Each number is 50 + 12 x the weight over its row's rms, rounded and kept within 0 to 99. Layers, rows and columns count from 0. The size before them is the row's rms in percent of the matrix's.

# layer 6 MLP down (transposed), 384x96, rms 0.189, rows 259-308, columns 64-95
122:43 40 56 46 41 64 35 48 50 51 42 59 37 59 47 46 39 50 54 43 45 42 49 73 60 64 56 52 49 43 48 43
080:67 64 53 50 46 69 40 47 41 45 54 62 34 55 68 41 50 40 51 69 39 31 60 68 49 42 37 59 74 48 59 55
101:42 39 39 47 51 68 43 47 48 54 47 75 43 38 28 33 31 31 54 38 44 44 64 66 36 51 41 34 89 62 50 60
096:57 52 55 61 73 58 59 20 65 42 42 41 34 51 55 59 42 49 50 29 36 30 64 51 68 52 30 68 74 56 61 49
068:48 60 43 48 43 47 59 27 35 63 59 47 36 56 35 48 51 52 53 50 51 44 23 48 52 56 58 48 36 58 32 31
116:58 50 50 48 60 58 48 60 57 49 31 51 60 39 58 51 75 48 29 47 46 65 51 54 36 31 23 57 67 33 47 63
094:70 34 38 55 54 39 23 43 55 47 65 43 50 61 32 59 46 56 58 53 50 54 66 39 58 34 47 36 68 58 51 47
122:48 48 62 58 53 37 42 56 57 80 52 32 45 52 62 53 64 49 38 53 60 58 41 37 60 35 79 62 45 60 44 57
084:64 58 62 37 36 69 62 51 64 41 40 50 67 26 45 38 58 52 70 49 55 58 47 64 49 55 39 44 39 61 20 67
089:42 59 51 55 55 67 69 65 54 54 60 64 54 75 53 64 64 57 52 37 55 64 59 49 43 35 42 52 55 53 41 32
093:47 56 70 61 34 64 36 40 15 55 37 47 41 52 51 29 45 38 44 46 70 50 30 55 47 41 68 49 40 30 67 52
116:40 65 59 23 41 39 53 59 62 43 57 38 46 50 42 52 56 36 70 38 57 40 40 59 52 50 60 61 59 42 51 49
103:66 51 53 42 43 51 35 41 38 56 61 55 53 47 32 50 45 48 56 55 42 21 51 58 62 32 57 59 61 66 59 37
107:47 64 28 55 33 59 50 69 52 49 43 50 45 32 30 46 57 51 36 36 28 54 36 41 59 47 69 74 55 53 44 56
078:53 54 48 28 43 54 47 73 58 48 68 64 43 62 69 52 23 58 41 46 61 54 33 58 72 43 35 31 51 42 53 51
067:36 59 48 49 45 53 57 49 35 56 52 56 45 55 38 30 52 61 66 76 31 65 50 66 49 28 37 57 42 40 44 64
096:39 37 60 42 28 51 58 58 41 21 43 56 16 39 39 63 68 51 53 65 61 48 52 38 65 41 45 59 64 43 55 62
091:65 47 64 29 65 52 34 33 48 33 25 60 43 43 54 49 46 39 54 65 29 65 49 58 57 33 37 56 51 58 57 47
083:56 38 52 55 69 59 70 53 53 47 61 62 70 40 54 65 44 69 34 53 55 38 46 39 55 51 42 53 43 49 61 49
096:44 48 66 40 53 38 53 56 65 23 44 75 54 30 53 47 58 41 43 47 60 42 34 28 39 72 53 53 50 67 43 55
099:39 64 61 43 42 55 58 63 77 33 44 38 46 74 41 58 68 52 50 50 69 50 39 45 39 52 29 51 47 49 63 59
112:77 44 50 46 57 72 47 45 51 56 49 61 70 40 65 41 38 55 47 37 48 38 69 44 31 45 40 47 59 49 65 66
091:59 60 48 66 52 34 36 44 53 43 44 57 37 37 54 42 42 40 54 35 38 49 59 47 66 31 46 55 88 66 51 67
088:52 48 60 58 68 58 34 50 60 19 46 66 52 54 43 49 54 60 72 58 54 36 49 31 37 39 23 45 56 68 42 53
118:47 61 76 53 51 45 24 17 46 54 55 58 32 54 46 52 42 56 48 66 30 63 45 56 59 52 49 44 31 69 54 51
109:55 43 58 52 41 54 26 39 47 42 54 51 42 37 47 34 66 53 33 60 35 43 49 43 40 63 56 52 39 39 45 55
113:30 53 53 45 46 61 54 42 58 34 47 60 16 47 55 54 53 61 66 70 63 73 65 60 51 55 53 50 45 62 56 40
109:58 48 39 48 45 63 50 61 53 47 63 42 31 57 52 55 46 38 25 45 57 33 55 43 74 43 44 47 67 45 43 43
112:67 57 51 63 35 49 24 38 37 36 63 60 35 47 27 56 63 35 47 74 41 59 49 51 83 56 67 63 54 48 37 29
113:56 64 45 62 36 59 42 35 39 44 62 51 38 47 52 38 37 54 44 54 69 45 39 37 43 71 44 59 47 51 57 49
116:66 63 49 50 42 51 50 31 51 45 34 50 29 29 38 54 35 37 65 61 67 42 59 57 50 52 69 52 45 55 52 63
099:57 56 64 75 67 51 51 50 52 57 58 40 52 52 52 47 41 37 59 51 60 38 51 58 19 72 43 51 51 33 46 18
081:54 51 79 47 48 62 29 68 55 48 50 49 41 58 47 61 35 54 56 40 41 42 52 55 61 57 46 43 51 44 43 56
099:50 47 41 50 50 54 40 70 38 55 39 47 41 57 63 37 54 50 59 70 56 59 29 49 57 75 60 54 47 38 54 49
104:68 43 66 56 65 40 52 47 59 65 63 81 73 80 31 54 56 64 55 50 31 53 62 43 55 28 43 47 60 50 57 64
103:56 40 44 72 60 74 27 39 36 64 39 40 49 56 73 27 62 49 44 67 49 63 40 43 55 62 48 18 50 61 85 59
087:47 30 52 37 61 47 42 54 71 51 44 37 34 63 78 42 30 42 54 46 49 39 34 65 66 42 43 41 47 64 35 40
115:59 54 33 49 42 77 55 37 57 53 80 49 41 63 64 39 56 58 55 47 41 50 63 51 57 29 50 54 51 42 36 50
109:46 55 53 35 30 64 31 44 57 37 38 60 50 37 66 50 44 58 74 47 63 49 81 36 45 53 43 68 50 48 61 28
100:41 56 53 51 68 60 41 45 51 26 45 83 52 52 34 35 38 42 40 41 57 41 70 79 57 37 43 54 47 62 60 53
100:37 55 57 59 63 35 34 42 37 39 61 43 44 56 43 43 43 47 75 50 35 52 36 47 36 72 46 43 53 45 60 40
102:48 27 51 62 53 51 53 82 46 66 40 43 70 46 40 37 46 51 51 54 58 53 44 48 45 58 44 65 39 27 54 46
116:62 55 31 27 56 57 54 43 53 37 49 54 69 46 44 44 35 67 39 41 26 55 44 40 32 53 31 49 45 45 41 65
112:44 49 61 73 71 53 46 71 75 62 32 63 53 56 67 71 62 49 43 47 54 51 32 49 57 45 40 38 36 42 60 69
103:39 66 38 44 42 47 51 30 34 38 42 41 47 56 45 64 52 56 55 50 75 54 46 29 45 42 36 49 34 66 49 25
101:67 52 43 29 47 56 47 32 56 57 64 39 42 52 62 44 41 34 39 61 48 42 60 73 56 36 45 57 48 59 29 38
105:38 77 49 36 56 84 43 60 57 57 41 66 48 30 73 49 49 59 56 62 65 60 46 45 38 60 36 40 33 47 41 32
092:45 53 52 60 60 39 49 40 19 46 50 86 45 72 58 50 70 53 47 49 58 31 48 50 52 48 64 59 58 57 41 60
074:47 52 57 29 37 67 55 44 34 61 64 23 43 52 45 46 50 50 75 46 42 50 56 57 48 46 30 35 43 50 54 58
121:72 48 33 43 61 29 65 50 47 49 43 48 42 38 51 66 54 22 33 50 72 36 66 55 59 59 63 49 39 47 61 50
# layer 6 MLP up, 384x96, rms 0.188, rows 260-309, columns 64-95
075:44 42 51 61 67 44 66 46 57 37 43 55 52 48 50 51 43 47 70 43 41 44 79 32 28 43 41 49 45 56 39 32
105:51 42 42 59 59 50 51 42 24 43 58 41 74 51 74 60 61 49 47 30 35 50 53 51 29 22 70 54 49 28 37 58
085:39 28 68 43 56 59 41 42 36 50 47 37 27 55 57 48 62 35 48 45 47 75 43 63 61 60 49 41 30 62 44 41
097:47 52 75 50 52 47 38 42 42 32 45 39 63 49 50 54 63 53 41 73 54 55 56 31 66 58 66 46 65 61 72 79
100:65 68 54 52 50 56 48 64 51 52 49 47 65 37 51 47 64 47 44 60 67 54 39 58 48 50 59 64 57 36 52 54
103:43 44 92 65 46 62 60 41 51 59 29 56 45 48 40 43 51 40 55 25 49 55 44 54 39 71 64 55 26 45 65 35
108:61 59 46 49 41 53 32 59 43 40 36 55 73 50 50 39 41 46 38 33 62 56 62 25 54 54 34 47 46 40 47 70
082:51 48 71 39 62 70 52 53 39 61 67 52 70 58 46 61 56 56 44 46 43 54 54 24 36 49 53 67 47 53 53 28
095:63 68 69 49 61 59 67 66 43 48 24 57 52 24 51 36 78 32 63 56 47 60 38 55 54 51 42 33 55 51 59 54
088:39 56 24 53 47 52 39 56 54 55 58 51 54 38 71 47 55 63 52 51 62 59 31 38 40 33 61 35 53 46 52 47
112:30 49 56 41 50 42 62 54 41 47 43 59 42 59 65 59 53 38 68 63 92 28 53 51 44 34 35 47 55 39 50 54
120:80 65 47 42 48 52 66 48 57 57 52 49 67 53 51 44 58 36 47 57 44 42 23 67 52 60 62 40 41 37 42 58
099:48 45 23 52 29 58 27 69 45 68 48 20 37 55 45 51 52 56 35 55 31 48 55 53 44 60 36 43 57 52 55 53
079:58 47 51 52 64 41 52 25 28 31 47 74 53 45 39 62 48 47 51 49 54 48 47 56 54 55 66 63 42 27 52 45
095:62 42 59 17 37 53 33 15 34 48 52 53 50 33 33 56 72 44 48 69 64 40 41 53 54 73 52 26 60 55 52 62
103:69 36 47 42 52 48 33 32 45 56 41 45 76 40 50 45 37 58 57 32 56 58 57 65 54 51 42 31 54 40 38 29
081:48 53 34 49 32 52 50 59 41 42 68 57 64 73 34 48 41 53 27 47 63 39 38 58 78 54 55 73 57 67 51 53
094:60 28 55 67 41 13 37 51 44 51 54 58 46 62 57 73 67 55 35 42 62 47 49 62 37 44 45 49 53 28 44 64
104:68 58 29 61 40 44 55 45 30 49 60 59 52 64 49 62 36 67 19 25 55 55 42 40 54 57 47 55 55 31 44 78
101:46 61 34 45 55 57 42 71 33 58 50 27 55 43 55 37 44 65 47 70 49 35 40 66 39 44 38 47 62 49 49 49
097:51 48 45 63 29 74 31 42 31 63 40 54 56 26 44 32 54 46 74 45 58 78 45 50 36 50 50 44 50 69 43 66
103:81 49 46 51 70 58 46 41 64 53 28 57 60 51 45 50 47 53 34 67 39 47 33 53 49 45 36 40 47 53 45 59
085:61 28 55 42 49 51 55 38 32 45 50 55 56 50 50 38 25 24 45 64 62 69 38 56 57 60 57 48 40 47 22 41
101:47 43 42 54 53 46 51 27 44 47 58 44 47 65 43 41 32 55 64 57 56 66 42 63 28 42 68 64 39 48 48 55
099:58 45 55 60 37 42 77 48 46 59 36 33 54 54 39 42 50 46 58 44 57 30 43 84 34 59 59 66 66 53 55 52
109:54 69 50 45 32 38 52 40 50 53 47 44 27 71 48 67 38 48 43 38 57 63 37 49 54 65 44 54 24 45 57 55
094:59 42 46 25 37 72 57 57 33 45 33 31 63 57 71 58 68 40 56 54 31 49 69 65 32 61 38 54 41 62 49 43
093:58 42 54 57 45 59 63 52 58 53 41 49 63 38 42 47 48 42 45 54 30 43 43 73 04 36 38 59 47 52 74 63
098:34 48 51 47 40 58 43 52 73 53 54 34 30 21 50 66 43 34 73 40 71 37 29 59 48 63 64 42 34 68 34 32
113:68 57 61 36 51 64 37 62 50 45 48 28 53 48 50 59 54 62 62 27 55 53 42 35 60 48 44 54 45 43 41 47
106:44 50 42 51 45 59 46 50 45 35 60 40 50 17 27 26 78 85 48 37 42 61 38 55 57 48 54 77 53 44 42 38
086:29 40 42 47 44 55 42 61 53 46 69 55 50 67 57 46 49 81 53 79 61 41 39 54 51 40 76 63 26 72 59 46
098:44 43 41 51 53 35 61 40 52 55 52 32 60 38 55 38 60 47 66 33 23 31 54 43 44 53 60 63 56 60 51 59
103:62 42 62 64 52 54 62 47 47 23 59 45 67 60 53 30 44 61 52 42 60 63 61 31 38 51 53 71 45 54 48 61
095:55 60 50 50 44 43 75 54 60 49 40 49 38 57 37 42 49 36 48 37 57 48 64 65 51 56 51 62 46 53 48 70
094:52 38 59 63 57 48 56 48 56 78 50 49 46 40 35 54 57 56 63 55 42 54 38 74 57 71 67 50 41 53 49 63
107:35 33 47 30 52 59 36 47 60 57 53 55 58 54 29 60 64 68 31 55 61 65 60 60 41 25 41 47 38 60 56 56
117:59 54 42 64 79 73 36 59 40 75 54 46 58 28 51 49 40 56 44 50 60 51 46 66 48 33 69 23 42 56 50 49
105:48 20 67 32 39 32 52 50 42 67 46 27 37 76 61 51 56 62 60 45 43 27 55 50 44 49 51 40 51 63 50 31
101:60 40 53 42 60 61 60 57 68 29 68 45 63 65 58 41 55 64 50 43 49 51 55 31 29 54 58 61 72 56 44 49
088:41 57 53 28 26 30 38 27 47 78 62 60 51 49 42 41 45 44 51 55 72 44 32 56 36 64 48 49 51 63 46 52
104:48 59 44 48 58 17 47 58 47 43 57 53 56 54 38 52 53 73 51 39 37 78 28 48 53 75 58 44 17 69 50 54
098:53 52 42 51 50 77 61 33 41 48 48 66 73 61 64 66 58 44 58 55 30 55 49 49 49 40 61 49 49 52 41 63
101:61 48 27 65 35 44 52 50 36 47 45 41 56 47 64 62 46 56 44 56 41 60 42 46 44 53 51 57 53 60 34 53
118:54 62 60 41 62 68 73 55 30 32 32 42 48 50 52 63 53 44 53 62 64 37 57 38 49 51 39 44 52 48 20 56
107:51 56 46 61 48 61 58 57 49 39 47 73 50 28 57 59 35 56 37 46 76 38 54 61 19 36 35 36 37 52 70 60
099:59 39 52 56 35 28 56 45 68 59 40 61 51 23 41 59 50 45 62 24 72 16 59 56 31 53 68 54 55 47 82 69
080:63 55 51 51 35 34 62 57 54 50 35 50 70 45 68 32 57 52 55 54 59 46 51 65 49 29 64 79 63 36 58 28
110:56 34 65 59 48 67 66 57 26 52 73 40 58 54 74 52 51 39 45 50 71 28 55 57 47 62 55 55 29 68 40 49
095:52 54 36 71 60 41 47 84 47 61 65 53 61 65 45 75 64 52 44 53 72 41 44 49 42 32 50 37 47 68 53 47